{
  "n_layer": 10,
  "d_model": 160,
  "n_head": 5,
  "n_kv_head": 5,
  "head_dim": 32,
  "d_mlp": 640,
  "vocab_size": 3762,
  "activation": "gelu",
  "norm": "layernorm",
  "norm_place": "pre",
  "norm_eps": 1e-05,
  "positions": "rope",
  "rope_base": 10000.0,
  "rope_fraction": 0.25,
  "qk_norm": false,
  "attn_scale": 0.177,
  "bias": "all",
  "tie_embeddings": false,
  "parallel_block": true,
  "init": "uniform",
  "init_std_qkv": 0.0366,
  "init_std_o": 0.0,
  "init_std_up": 0.0366,
  "init_std_down": 0.0,
  "optimizer": "muon",
  "lr": 0.00149,
  "beta1": 0.95,
  "weight_decay": 0.044,
  "lr_head": 0.00425,
  "warmup_steps": 200,
  "schedule": "wsd",
  "decay_fraction": 0.466,
  "decay_shape": "linear",
  "final_lr_fraction": 0.05,
  "batch_tokens": 8192,
  "seq_len": 768,
  "doc_mask": true,
  "train_tokens": 90530000,
  "steps": 11052,
  "dataset": "wikipedia_en"
}
Each number is 128 + 32 x the weight over its row's rms, rounded and kept within 0 to 255. Layers, rows and columns count from 0. The size above them is the row's rms in percent of the matrix's.

# layer 5 MLP down (transposed), 640x160, rms 0.163, rows 385-427, columns 80-159
size [112  99 105  22 112  89 105 102 105  97 100  94  96 110 108  99 104  93 108 114 102  92  92  88 124 108  82  92 114  64  95 109  74 107  83 114 108 102  99 117  90  83 118]
[[114 156  89 109 114 102 148 130 162 105 182 108 110 191 143 142 101 160 145 124 130 153  95 110 110 145 118 158 173 123 170 145  90 137  86 104 203 173 139 104 149 138 150 102  99 100 180  83 138 119  83 222 149 131 165  39  21 152  79 185 158 161 156 143 111 146 110 118 169 114 129 128 176 141 121 123 134 124  81 143]
 [146 170  62 105 118  75 105  69 133 116 148 159  89 143 152 132 179 108  74 133 125 163 107 159 101 140 126 143  79 117 114 142  80 152  63 124 182 130  97 127 127  95 118  82 154 132 180 124  83 109 163  83  93 101 126 143 127  89 114 145 103 194 129 112 106 164  95 113 133 118 109  96  99 112 112 131 191 149 145 121]
 [138 135  89 150  89 124 126 126  97 101 166 166 152 129 126 143 184  98 143 155 175  96 130 168 150  84 121 131 137 137  88 126  77 165 148 145 167 115  80 106 121 149 166  99 104 155  89 152 167 116  83 111  73 170 216 126 155  96 203 146 123 163 121 121 128 172 134 127  53  29 148 113 164 116  67 165 186 128 104 152]
 [119  93 139 174 123 129 119 104 124 147 108  97 167 119 120 113 118 145 147 155 139 150 157 142 110  85 113 126 161  83 142 130  85 147 100 115 142 165  97 136 175 111 157 126 120 182  64 113  78  88  74 134 123 131 170 116 157  90 123 190 111 107  78 106 146 121 128  90  56 114 138  80 174 103 124 169  79 125 113 133]
 [110  88 104  69 101 129 141 133 120 158 121 126 108 113  95 181 101  93 116  98 132 165  84 153 163 171 183 103 111 154 189 137 168 126 121 180  80 171  51 117  99 160 120  92 127 131 122 159  47 203 114 176 153  99 140 188 161 119 126 168 159 132 129 151  78  79 137 179 105  92 162  89  82  86 130 116 142 155 111 141]
 [157 150 145 124 123  84 108 166 128 138 137 101 125 137 122  98 113 143 106 164 156 155 121 154 103 130 120  90 151 144 128 120  78 130 162 160 102 126 166 144  95 151 205 101 148 197 118 105 128 123 145  56 115 141 114 122 151 183  96 164  94 139 148 119 123 111  97 122 255 165 107 154  96  96 151 131 120 102 146  45]
 [151 165 138 131 214 228 156 114 101 133  99  39 152 119 182 135 168 113 109 160 181  99 156 126 105  84 127 115 106  73 171 144 111 129 169  74 157 182 109 149  79 123 125 141 110 107  96  92 140  86 119  66 116 139 139 179 145 163 132 133  73 144  97 160 101 148 181 193 142  73 120 101 139 196 138 143 105 123  75 123]
 [155 111 163  73 106 122 149 150 130 123 113  85 115 101 148 145 138 110 112  87 163  96 123 137 141 153 158 102  89 204 166 101 119 169 137 145 143 131 147  74 111 171 109 123 113 113 118 129  99 176 134 177  99 135  66 137 112 129 143 126 128 190 115 146 174 111  60 100 152 163 144 126 178  76 146  83 131 183  88  91]
 [ 98  99 150 141  92 150  61 166 104 163 149 159 173 163 144 161 135 160  81 141 112 126 152 121 102  98 125 118  88 153 129 150 130 131  92 181 108  95 189 135 135 119 167  71 122 130 153 137 112  90 133 154 124 136 155 152 119 134 200 126 144 134  80  88 142 129 129  75  61  85 158 129  92 122 146 154 119 189 140 162]
 [145 138 118  91  67 123 126 166 159 128 154 125 113 142 105 147 108 115 125 115 162 125 153 144 149 159 145  99  70 165 115 111 109 117 161 107 156 153 149 128 154 122 130 129 157 135  86 139  51 142  93 130  66 124 118 141 128 140  47 156 137 140  93 147 114 143 128 155 102 136 169 106 130 135 135  96 106 149 115 114]
 [ 48 150 166 106 103  72 142 109 155 121 147 135 117  75 107 156 118 151  59 130 145 153 102  89 180 143 114 147 138 174 151  82 126 118  76 144 143 103 114 150 172  90 116 145 116 160 114  90 138 128 153 164  87 103  93 112 137 139 136 144 116  96 169  73 190 136 145 159 130 131 152 121 220 107 109  85 153 173 166 176]
 [113 130 155 143  77  78 148 168  47 114 132 154 152 181 121 144 137 131 124 159 103 140 106  83  90 135 112 206 170 102 108 174 122 111 143 156 162 131 111 176  97 125 153 180 161 147 167  93 115 117 121 173 112 182 147 121 111 138 106  81 142 124 130  46  96 140  85 138  88 157 127 122 150 161 132 118 150 139  76 128]
 [127 164 166 191 148 169 191 128  79 121 150 102 146  88 166 187  88 158 130 123 130 112  97 150 182 118 138 169  88 160  96 135 112 135 129  92 135  69 137 104  78 107 122 138 105 137 149 121 131 147 130 111 148 159  98 112 119 100 105 177 136 114 172 112 149 136 125 118 164 130 142  60  83 103  71 101 148  74 139 121]
 [164 141  96 118 144  90 140 153  62  85 117 191 163 109 119 138 117 126 122 128 124  88 141  97 168 171 110 144 151 114 133 155 188 176 100 110 128 114 182  97 147 129 173 108  86  94  89 115 141 118 169 132 118  95 127 139 169  58  71 102 193 166 126 137 122 182 100 193 133 163  96  87 114  94  75 153 131 144 163 117]
 [109  99  98 116 127 161 113  99 100  83 114 115 131  91 109 163 137 144 138 141 126 188  63 110 107 149 147 170  74  84 158 104 153 135 122  53 169  88 168 157 141 133 122 105  94 132  88 135  71 159 119 151 117 102  67 135  89 144 126  98 162 186 129 148 112 117 165 123 136 154 124 103  85 148 227 153 145 127 117 123]
 [110 139 116 131  98 190 143 113 131 112 149  90 103 146 103 121 121  79  83  83 139 189 132 123 130 134  60 104 112 149 147 183 125 182 150 143 127 148  87 139  98 151  92  98 132 158 124 188 238 136 124 122 189 141 130 140 139 132 123  90 173 102 185 153 147  70 150 152  98  96  65 142 157 120  69  89  87 102 194 131]
 [144 135 150  92 133 114 161 103 185 139  97 157  94 175 147  98 167  81 136 168  85 109  94 114 123 164  94 145  76 122 120 135 155 142 113  91 121 142 154 167  83 131 177  89 126  75 146 117 156 129 232  59 138 105  93 105 112 146 150 148 138  82 168 176 114 196 152 143 191 117 112 154 156 119 145 169 100 148 107 114]
 [ 92 111 166 180 132 106 104 116 180 152 131 143 108 192 151 144 165  19 142  62 144 164 191 132  73 138 146 115 182 160 116 133 159 164 171  67  75  66 141 154  99  57 129 124 146 144 149  82 121 184 155 119  91 141 124 131 124  93 110 128  81 106 158 140 144 111 119  95 115 130  84 154 126 161 100 143 175 143 107 170]
 [121 131  82 178 162 108 102 185 123 117  69 166 129 172 103 111  75 161 130 151 128 165 151  87 153 152 165 159 137  78 175 116  93  79  58  83  74 174  91 140 129 129 110 134 124 159 154 144 100  99 205 113  96 114 131 162 137 101 149 150  73 135 143 116 103 132  81 182 114 104 131 131 199 121 109 157 184 111 118 144]
 [137 175 125  62 114 153  76  66  84  95  65 133 149 171  83 112 142  99 124 138 160 109 167 130 180 129 141 118 143  84 136  80 126 118  94 197 134 170 135 118 204 117 103 103 189 101  69 184 158  89 179 132  95  99 132 146 104  90 149 153 138 101 166  98 127 176 224 150 154 192 125  88  94 187 156 170 122 169 147 137]
 [ 64 143 156 165 143  88 133 105  68 142 133 128 123  75 179 112 115 139 177  88 126 115 106 131 147 116 156 153 137 153 161 136  58 137 185 120  67 163  74 117 110 134 131  82 145 159 120 121 173 125  91 112 126 166 112 116 114 133 147 156  97 167 130 165 226 109 126 138 174 210 187 128 103  65 145 113 145  97  96  96]
 [ 93  84 125 124 106 171 124  85 114 146 124 171 103 120 106 102  99 157  89 106 172 140 189  95 113 106 137 180 137 180 133 149 188  41 123  94 122 156  37 110 165 168 143 151 132 139 152 117 139 140 161 148 174  87 136 147  66 131 150 150 120 164 168 108 118 121 190 165 134 175 122  91 108 124 142  76 178  96  74 176]
 [ 86 161 105 113 145 130 135 153 110 142  72 176 105 151  71 150  89 117 120 117 122 165 122 177  91 184 139 139  99 129 169 160 120 174 117 114 116 122  89 112 121 117  86  88  69 161 138 130 137 102 178 159 140  72 110  96 161  83 139  99 135 181  74 110 107 140  90  84 121  59 147 125 157 154 171 113 118 175 152 157]
 [144  97 113 130 120 155 154 117  58 166 123 143 128 113 116 143 105 126 131 143 165 143 126  65 105 141 105 130 107 142 194  90 122 107 137 150 174 147 161 154 114 170  81 139 146 155 132 107 167 140 151  43 137 154 113 127 136 116 132 201 183  81  95 212 112 144 154 141 151 164 128 151 150 108 131 154 136 134 113 120]
 [ 69 214 144 161 214 109 181 144 137 136 130 128 164 139 149  97  99 163 131 163 153  71 123 104  87  51 140 104 122 146 125 133 111 136  91 119 127 104  83 133 116 146 141 148 148 108 118 122  85 123 129 187 182 123 149 121 141 144 152 116 147 138  88  69 127 119 117 152 148  72 124 110  96  75 122 122 102 171  67 115]
 [ 86 128 119  76  89 129 150 121 140 105 146 127  81 108 141 151 117 152 159 150 130 142 100  87 199 132 158 112  69 146 101 146 100 113 115  81 120 167  94 135 101 136 153 201 135 143  95 100 111 142 111 136 173 121 147 119 147 124 138 141 183 149  66 137 158  85  81 172 176  83 189 172 104  92 126 105 180  46 158 116]
 [124  95 101 145 168  92  90 113  86 151  90 103  72 127 157 105 131  96 138 119 107 128 112 171 103 120 139 167 159 104 119 139 113 155 189  73 173 106 165 177 154 170 151 123 173 146 149 115 175 118 149  93  51 191 126 193  74 124 120 173 147 111 182 128 118  87  81 151  70 179 140 164 139  90 120 157 168  95 175 140]
 [160  88 116 110 133 178 131 103 160 138 114  74  77 131 154 131 140 118  57 102 146 162 172 136 150  87 100 126 157 123 135 116 131 124 141 140 164 107  76 145  82 159 162 182 204  98 167 163 172  85  81 132  81 103 143 171 121 141 180 200  55 150 155 118 121 141  58 124 103 126 158 120 184 159  68 120 121 156 136 106]
 [136 118 155 125 147 128 135 149 161 143  71 164 113 159 151 108 132 142 107 118 152 139 121 149 103  54 124 166 123 145 130  72  49 146 196 101 169 104 147  94 102 115 134 152 175 122 177 136 128 137  91 142 130 105 218 119 103 184 141 137 117 185 154 127 130  88 143 105 148 178  74 108 124  92 114 167 126  89  86 146]
 [187  94 158 141 134 133  55 134 178 128 177 132 123  94 126 149 113 104 134  79  85 110 113 109  73 145 195 149 112 143 137 116 116  88 134 164 134  94  93 132 157 130 131 108 158 108 129 123 139 118 127  98 185 149 141 100 142 152 204  85 114  86  63 118 132 133 124 166  56  95  95 118 147 147 111 127 116 118 114 121]
 [111 115 100  89 107 180 193  95  92 105 158 123 128 159 102 168 120 149  41 175  63 119 153 104 122 141 115 139 152 134 109 155 127 131 111 116 124 159  99 143  78 138 127 132 145 160 134 132 128 106 114 111 112 125 121 167 131 150 135 162 146 160 144 102 110 168 133 110  99 134 163 133 143 127  99 149  58 141 104 138]
 [105 147 146 126 100 112 103 109 129 112  89 134 130 111  76 110 115 139 111 153  88  81 117 159 147  88 158 124 100 155 182 130 144 121 150 121 123 217 124 132 159 161 167  63 118 151 123 131  71  98 131 147 157 117  36  82 143 159 103  96 140 100 137  69 153 109 150  73 217 145 176 134 188  97 180 164 121 103  76 121]
 [116 154 163 108 105 111 193 104 136 159 122 119  84 110 114 142 129 159 112 137 156 120 141 146 170  92 126 102 103 165  80  98 167 154 160 145 149 107 122 110 114 129 124 169 101 173 132 176 173 153 172 111 132 101 157 126 108 123 157  87 125 144 116 168  76 158  76 132 169 195 140  86 140  87 146 170  83 102 128 161]
 [140  93 145 102 136 132 126 100 105 166 152 141  81 168 114  97 155 114 152 174 172 133 195 136 109 134 100 126 197 171 173 143  89 109 139  58  66 129 156  50  95 141 210  64 143 132 161 143 132 203 142  96  95 172  88 111 126 158 129 126 150 121 121 130  71 118 134 116 141  83  86 149 171  99 114 143 155  80  92 109]
 [112 218 158 123 146 165 134 163 108  63  97 133 108 123  91 164  65 130 170 136 150 105  92 163 138 126 135 152  69  76 112 100 137 165 133 179  65 134 114 110 140 103  99 108 183 154 162 140 113  94 140 135 127  98 177 120 127 151 116  79 134 133 144 104  98 160  84  75 168 115 194 116 105 125  76 118 126  98 144 134]
 [111  92 145 134 123 117 120  94 152 103  93  63 125 134 127 108 129 136 121 104 150 118 119  89  63 187 159 170  33 121 157 150 100 132 148 173 116 150 149 131 107 143 163 107 139 126 129 140  84 155 156 115 125 106 145 141 152 148 139 142 122 112 135 129 205  84  38  99 133 111 109 139 150  82  80 147 146 141 128  99]
 [104 132 117 140 146 106  93 163 156  98 174 127 119 138 168 179 161 141 100  73 143 140 116  90 108 167 155 136 152 114 105 149 114 179  93 175 208  67  99 174 133 133 172  89 150 120 159 133  89 129 202 126 123 113 153 189 186  95 176 162  86 194  36 145  93 148 175 148 117  68 155 119 117 122 150 112 172  89 125 175]
 [177 170 151 118 132 106 139 142 129 113 136 146 142 125 101 153 203 194 129 131 135 145 211 185 111 125 110 134 123 132 172 124 144 158 107 135 178 161 117 199 155  78 149 110  93 115 128 143 102 155 153 105 100 182 104 125 147 136 109 169 202  91 139  83 138 110 120 132 157 161 162 128 117 114 171 130 100 158 102 139]
 [114 110 106 109 134 127 132  91 116 143  89 149 172 111  94 154  84  89 143 139  76 189 120 157 135  81  93 123 152 146 172 161 182 118 119 123 196 199 123 148 115 139 100 119 154 122 177 165  97 160 165 135 114 122 156 101 128 173 142 142 119  51 112 162 153 103 174 173 131  83 147 122 122 126  81  98 161  95 132  90]
 [117 147 166  67 140 101  70  99 104 126 132  87  53 155 171 108 140 119 143 127 145 117 158  51 120 148  99 113 126 146 100 134 131 154 111  71  89 121 161 150 178 130 124 151  68  65 126 172 101 165  95 117  93  89  87 117 163 139 137 180 128 155 107  89  94 125  78 156 122 144  82 141 102  62 164 151 127  66 133 173]
 [134 132 111 147 126 105 173 137  92 144 116 130 106 116 137 108 140 130 172  98 203 127 140 179  74 104  94  57 179 169 140  97 115  99 124 148 168 140 143  64 130 127 165  80 125 159 152 155 104 117 117 191 151 164  87 162 131 128 103 119 139 136 102 166 164 134 195  91 194 193  98  89 134 124 122  78 126 110 171 110]
 [128 141  99  90  90 132  93 139  89  70 108 175 138 142 142 147 170 141 171 163 155 150  77 123 113  87 123 118  78 128 177  91 132 109 192 184 102  82 146  62 155  98 144 116 113  68 161 154 117 106 126 151 122 146 137 143  93 120 135  96 103 145 123 106 149  99  92 172 117  97 204 107 146 116 196 126 111 140 155 109]
 [151 140  59 108 146 133 110 127  74 136 132 106 130 131 105 132 122 192  97 130 100 169 120 157 124 110  90 158 138 154 155 113 113 104 141 197 150 107 119  96  95 121 120 108 148 103  86 176 186  90 144 138 104 108 178 127  83 122  99  96 150 125 115  86 168 123  85 148 138  87 151  98  96 140 157 116 135 201 189 143]]
# layer 5 MLP up, 640x160, rms 0.151, rows 386-427, columns 80-159
size [102 113  21 118  88 100  96 106  92 106  94  91 114 108 101 101 100 110 110  97  91 103  83 120 107  78  93 102  61 100 101  68 109  81 104 109 102 105 106  97  83 118]
[[158  77 117 170 124 134 168 115 128 164  79 114 119 133  76  79  98  87 161  67 146  62 125 107 168 137 159 125 110 121 169 164 117 145 165 124  70 186 143 113 102 102 127 171 138 112 127 163 148 123 142 167 132 147 102 142 166  94 139 157  98 116  82 131 109 141 133 157 187 167 193  94 145  99 183 105 121 147  76 176]
 [165 127 118 187  84 181  90 119 122 118 169 150  99 168 144 147 171  96 140 123 140 108 108 104 166 140  84 110 134 118  79  93 116 204  77 100 130  68 132  96 133  97 113 153 156  94 108 152 124 116  72 124  97 143 109  96 130 138  87 121 132 119 119  94 180 146 157 158 132 130 115 128 128 117 144 123 159 177 126 151]
 [108 100 150 172 115 114 143 108 163 156 111 138 208 134 168 137  91 107 146 165 141 174 160 157 119  75 108 145 194 125 187 122 139 150  88 115 134 174  65 116 178 123 160  93 129 210  69 146 130 112 100 157 160 126 137 135 163  89 108 157 138 120  60 148 110  96 141  71 144 139 117  83 183 102 119 153  80 132  99 145]
 [147 172 219 177 161  95 121  60 149 134  99 117 153 142 141 123 105 183  97 155 138  92 113 129 114  86  96 139 146  83 115  92  81 116  98  56 139 108 146 133 168 103 151 190 124 112 103 101 172  68 127 113 127 187  63  87 130  68 156 116 139 104 120 118 180 177 151 135 123 185  65 136 152 143 129 107 117 146  88  95]
 [139  92 165  68 165 120 120 154 138 155 186 155 123 144  95 178 120 121 179  98 113  71 143 135 120 166 154 150 125 157  85  98 133  85  79 113 125 121 111 134 122 117 117 160 140 114 147 112 137  89 120 127 165 115  94 142 134 112 136  95 116 129  90 124  39 119 139 122 114 109 181  76 168 130 135 127 182 112 127  92]
 [125  98 113 178 124  80 121 180 160 154 171 171 100 151 119 103 139 136 155 134  71 155 113  52  96 160 107 149 151 193 100 132  99 161 115 142  89 126 133 131 125 161 114 136 156 159 100  73 122 206 107 135 168 138  47  77 137 102  68  94 145 110 102 101 147  73 110  82 175 166 173  78 123 128  89  95 168 127 137 140]
 [ 89 156 148 134  97  85 128 153 111 104 127 141 130 154 189 168 133 167 126 145 162 125 147 162 114 150 121 156 104 104  66 109 105 148 109 129 162 132 119 136 135  82 139 111  92 192 115  63 102 141 109  98  94 155 144 142 173 102 126 138 158 163  83 175 109  87 137 138 136 103  91 117  85 177 148 123 155 188  62 130]
 [ 86 115 125 127 147 101 138 158 169  95 135 137  60 100 120  80 125  96 123 176  92 164 212 144 152 167 122 118 161 113 107  72  96 112  87 119 119 134  91 129 124 119 100 167 124  89 140 162 135 105 150 132 153 105 148 126 121 114 158 110 120 181 140 115  98 185 149  87 138 114 127  72 133 129 122  94 126 113 110 116]
 [120 134  78 172 174  78 100 141  76 131 129  82 116  96 137 184 114 160 116 120 151 197  98 109 153 112 120 176  38  94 159 168 121 148  42 116 154 121 103 129 131 135 117  84  85 137  89 129 145 106 152 168 147  72 121 133 123 102 114 134  78  86 145  99 125 122 121 116  82 120 171 120  97 143 104 128  79 188 109 154]
 [131 148  99 130 143 166 109 178  95 189  78 137 166 191 111 139 125 114 159 140 117 136 150 148 118 134 158 158 145 140 128 143 117 132 158  79 125 161 151 158  95 138 114 180 131 117 141 125  92 181 124  92 128 117  95 148 144 190 114 147 138 155  96 162  88  97 162  43  64 177 116 149  39 165 128 142 131 127 123 122]
 [110 155 117  73 209 183 111 121 170  97 143 114 115  87 149 128 117 108 124 104 157 121  66 138 182  98  51 157 138 153 117 104 101 118 100 123 105 158 118 116 119 164 126 135  75  84  64 152 136 109  92 149 148 168  57 154 165 154  81 177 135 113  72 129 102 146 134 150 102 115 166  97  86 147 127 156 149  98 167 160]
 [112  79 142  68 112 134 146 173 113 152 136 154  97 150 114 136 131 173 120 136 113 199 155  85  71 168 123 124 158  68 131 111 115 131 138  84 154 167  77 137  82 123 118 127 153 145 142 127 110 174 124 115 186 219  53 136 156 118 134  98 138 107  81 173 187 118 103  82 148 117 153 136 121  87 156 121 148 149 153 196]
 [118 161 175 118 179 165 110  72 166 106 115  99  96 138 110 228 174 114 118 130 110 133 134 149  87 200 116 126 149  81 139 106  70 128 163  85 118 112  53 184 139  75 107 108 100 170 121 127 131  79 125 179 114 128  74 135 123  87 139  81 136  94 117 103 121 117 169 117 131  99 166 173 123 128 147 113 192 136 109 167]
 [118 105 105 140 155 129 137 152 170 126 109 134  72 115 152 106 149 168 104 106 168 138 164 124 115 129 125 135 149  46 102 127 167 131 143 149  73 118 131  75 153 140 153 157 159 150 114 123 158 109 124 167 164 100 178 116  91 124  88 149  86  78 122 146 123  56 149 129 131  80  77 119 137 158 117 107  86 170 148 174]
 [102  94 137 170 157  78 181 151 151 154 135 108 163 140 181 125 139 147 117 115  59 114 121 153 129 120 104 178  48 116 161 117  78  96 109 125 125 146 143 115 122 119 180 155 139 178 101 146  93 116 144 141 133 103 156 147 128  89 174 121 110 130  87 142 156 129 128 129 110 155 113 121 114 120 148 180 111 181 111 144]
 [119 112  62 154 117 164 115  92 192 116 120 102 179 193 117 149 140  96  68 163  47  92 100 113 174  35  89  80 100 139 164 130  84 182 125 155  55 170 130 151 144 141 171 117 126 126 108 152 173 166 149  97 161 109 125  83 117 127 145 153 116 157 149 134 108 124 120 107 101 119  91 104 162 173 158 121 107 149 100 117]
 [133 175  63 158 102  89 105 130 144  77 143 135 124  33 168 143  57 147 133 142 147  97 132  86 182  94  96 144 153 109 110 176  85 112 108  96  79 153 148  96 163 144  85 128 100 143 132 188  72 136 112 177 158 111 149  83 140 115 141 107 143 121 141  99 115 124 149 133 123 118 136 175 164 108 163  91 153 121 117 134]
 [ 79 116 142 166  99 108 113 124 157 116 133 133 126  83 135 138 171 192 158 131  79 120 156 127 165  75 118  69 129 114  99 103 165 142  95 100 109  75 122 145 135 137 100 169 120  58  90 192 100  74 150 137 152  90 106  93 102  58 130  94 119 182  86 159 186 136 163  60 154 120  87 150 122 121 165 106  87 146 107  44]
 [101  94 108 145 102  94 179 168 140 113  96 121  95 139 121 188 111 129 130 174  98 142 169 163 100 123 146 114 122 175 173 146  97 131 144 138  86 147  71  74 162 142 108  43 201 133 155 115 161 135 130 102  91 123 108 134 130 116  87  73 100 150 107  92 112 104 169 154 141  97 151 147  92 152 113 191  78 146 146 156]
 [169 116 118 128  53 138  94 131 141  50 121 112  82 134 109 173  80  94  79 135 122 140 151 118 111 188 113 112 155  60  82 190 170 124 132 150 124 109 156 155 120 120 164 146 105 102 135 144 126 110 177 149 169  98  82 122 143 120  44 143  72  81 124 143 145 100 140 105 114 133 121 142  89 153 103 119 157 145 183 116]
 [114  77 171 119 129 106 140 132 181 184 156 124 115 179 205 136 111 103 139 116 110 157  84 179 119 154  95 105 125 117  99 116 169 130  77 120 167  87 154  73 132 112 127  85 103 134 162  92  92 172 123 155 112 172  68 145 156 156  66 168 135  94  97 111 130 138 161 120 141  99 144 147 158 147  85 100  96 177 180  81]
 [120  55 104 137 152 154  84 144 120 115 132  79 161 195 151 162 201 135 152 114 153 121 102  92 179  98 158  86 188  64  97 103 165 128  87 144  87 158 164 125 115 131 125 183 158  87 104 124 108 163 138 129 112 165 177 153  94 120  52  86 117 130  82 154 159 189 125 118 113 169 127 116 153 137 121 152 125  80 136 147]
 [130  93  55 162  92 144 159  95  97 151 141 205 114 116 151 143 139 169 143 137 160  95 144  92  82 116 144  98 140  78 147 115 119 139 121 155 109 176 126  93 137 165 116  62 190  66 124 161 168 202  88 150 123 120 136 127 103  96 123 149 142  91  96 197 160 123 140  91 103 139 138  90 138  83  94 117 121 120 124  57]
 [173  88 143 134  20 118  72 199 142 158 195 114 112 158  69 104 173 145 176 113  74 171  95 124 120 139 108 132 177 109 159 124 125 135 159  93  90 102 139 161 161 129  90 144 100 134 149 147 167 188 126 120 129 137 137 157 135 145 143 116 150 149 126 112 131 140 113  93  96 156 100  97 161 179 172 109 112 131 165 116]
 [110 166 112 182  74 186 127 166 125 114 149 145 165 146  98 133 104 135 147  82  93 179 124 137 127 209 105 107 131 133 122 176 166 111 110 111 175 122  97  95 148 193  69  77 139 127 181 133 140 114 127  90 154 118  97 131 128 144 113 149 153 144 147  90 120  86 117 102  82 127  95  83 174  78 160  86 135 126  69 166]
 [125 134 114 114 160 125 142 158 211  71 168 146 143 112 126 106 156 113 131 130 159  98 183  64 169  86  86 105 122 152 135 150 145 139 162 136 120 125  52 105  83 136 123 141 114  97 122  63  90 115 126 153 168 131 162 125 125 103 137  96 128 153 144 139 125  97 125 148  95  57 111 114 144 120 150 143  83  82 129 120]
 [151 198 172 144  96 143  68 153  99 139  84 110 139 125 130 125  87 170 116 106 120 125 105  99 146 146 152 186 115 172 132 147 115 146 152 144 119 186 169  93 138 128  98 113 131 136  70 118 165  97  91  97 167 100 116 135 123 100 126  57 176 152 107 127 137 182 151  56   1 127 124 136  73 125 154 106 126 143 165 149]
 [133  74  78 176 175 121 200 155 168 115 139 116 113  86 116 111 124 120 128 142 124 114 142 111 112  96 128 175 117 165 127  34 146 164 144 119 136 162  89 146 155 164 137  67 132 139 108 127 149 127 199  81 118  76 160 130 102 139 139 119 116 141  95 134 100  76 134 186 109  36 138 154 126 128 149 111 129 141 132  72]
 [ 87 146 148  96 122  91 148 131  73 156 143 109 117 101 106 136 149  80 119 126 108 154 112 102 168 167 144 154 182 151 128 185 120 104 116 136 101 130 134 125 102 116 111 156 153 154 195  87  92 161  99  81 141 122  80  82 112 139  56 173 123 112 145 116 124 125  72  47 101 153 105 101 179 118 127 156 156 110  92 136]
 [163 125 176 114 167 108  95  84 110 145 155 117 109 184 149 155 162  66 134 112 164 158 165 120 121  91 114 155 100 113  65  79 136 129 118 121 165  76 135 133 130 185 142 177 159  84  91 168 127 129  91 171 142 138  97  66 134 157 127 159 142 100  79 134 153 112  49 178 197 128 122 126 142 139 150 135 149 194 133  71]
 [110 134 160 165 131 104 149 165 116 182 137  88  99 172 136  89 177  99 120  92 152 110 168 116 104 147 119  86 109 141 138 112 123 128 135 108  77 159 118 165 124  90 163 114 137  99 141 100 148 156 136 187 146 167 108 123  97  79 137 119 126 164 128 155 118 178 145 162 104 158 131  90 122 108  92  96 148  79 124  45]
 [224  99 159 122 121 119 129  98 174 138 139 128 114  61 121  64 119 153 122 116 108 140 152 128 130 146 137  78 120 113 144 118 138  97 179  95 145 135  77 143 121 152  82 168 138 148 101 110 172 151 143 156 190  92 125 123 168 164 181 171 144 155 149 115 167  86  90  97 130 121  93 111 170 144 111 123 137 106 104  89]
 [161 144  97 142 115  95 133 126 150  81 203 124 123  95 122 151  76  93 102 107 106 173 132 109 161 137 140 143 121 141 107 133 185 149 142 177 141 151 139 122 140 101  48 148 120  77 110 136 135 113  39 124  89 144 134 117 120 122 106 150 127 125 126 121 186 115 104 127  90  92 132 127 120 162 109 138 101 140 156 122]
 [102  96 108 112  85  87 166 198 146 144 123 102  66 145 118  59 167 154 164 142 115 115 133 114 132  51 163 114 135  99 135 112  45  74 171  70 102  86 167 162 106 146 108 102 108 106 118 141 172 105 157  93 173 121 134 116 143 111 153 170  79 142 154 157 138 118 132 138 120 139 107 124 106 171 131 105 171 132 135 105]
 [143 176 132 163 115  86 107 103 134 124  67 146 140 104 151 107  84 135 142 212 175 117 175 144 129 138 130 157 173 147 136 145 147 113  67 170  96 126 118 138 162 147 129  75 139 150 156 125  73 193 130 157 150 134 150 118 116 120 135 117 128 159 125 130  34 103 129  69 128 111 146 149 108 130 151 109 131 148 116 159]
 [137 124  91  85 119 108 124 125 158 101  93 176 155 103 161 103 116  92 116 105 125 136 179 109 118 129 153 130 161 148  90 180 107 102 117 148 124 132 111 109 136 135 126 189 187  89 141 119  67 142 142  84 135 136 111 123 106 127 137  63 137 185  81 137 118 147 159 145 117  24 134 114 127 121 123  99 184  85 111 143]
 [112  68 126 150 169 121 117 116 125  96  69 143 133 154 173 108 114  89 155 112 125 108 175  81 119 111 156 111 131 111 159 154 145  91  99  82 124  94 175  96 169 129 168 101 127  78 144 132 124  92 217  87 138  92 120 164  97 167 146 123 133 148 135 109  81 130 116 100  79  53 113 139 158 137 110 144 175 139 150  81]
 [146 150 125 143 100 102 144  95 106  89 161 138 118  90 157  94 147 158 184 119 120  90 122 123 207 143 149 156 134  95  70 102  81 104 106 137  70  84 153 105 157 114 197 150 161 131  50 106 152 146  86 192 192 156 118  96 102 109 149 114 145 149  66  71 113 162 113  97 101  79 167 105 140 132 144 104 110 152 149 123]
 [138 121 136 124 113 116 188  97 137 175 168 173 157 157 100 136  63 133 147 178  92 141 156 111 112 134  79 183  86 133 152 180 145  99 114 117 102 107  77 178  90 136 129 145 133 115 121  93  90 179 107 163 128 184  73 115 158  98 132  96 130 124 103  92 133 103 153 133 109 149 214 124 146 132 121  98 118  92 146 134]
 [ 64 112 147 158 149 145  57  77 138 114 170 115 156 115 148 105 171 104 179 109 152 121 138 131 144 167 115 126 163 175 109 105  86 173 157 146  84 228 118 161 127 132 117 203 178 170 164  97 104  74 135 154  48 167 112 133 121 149 141 139 110 123 130 136 116  93 128 113 114 123  98  94 171  87 105 146 108 145 157 114]
 [158 140  86  65 139 129  95 148 128 134 143 169 167 137 106 145 104 143 149 196 115 139 126 174 219 146 147 105 119 223 124 126 108 138 105 135 109 109 169  61 138 111 128 106 140 171 121  81 139 152  92 108 144 176 109 134 115 122 134 103 165 189 161  83  96 144 111 111  62 159 142  62 164 119  88 108 157 129 126 101]
 [130 116 119 102 176  70 202 127 123 148 112 104 169 107 126 118  71 125 146 128  66  78 175 192 160 104 117 121 108 172  74 158 144 186 128 187 137 156  58 189  81  87 130 144 163 141 111 186 149 172 113  87 120 162 152 150 115 106 154 197 106 127 127 146 132 111 123  72 174  66 130  86 173 160  79 122 108  60 108 158]]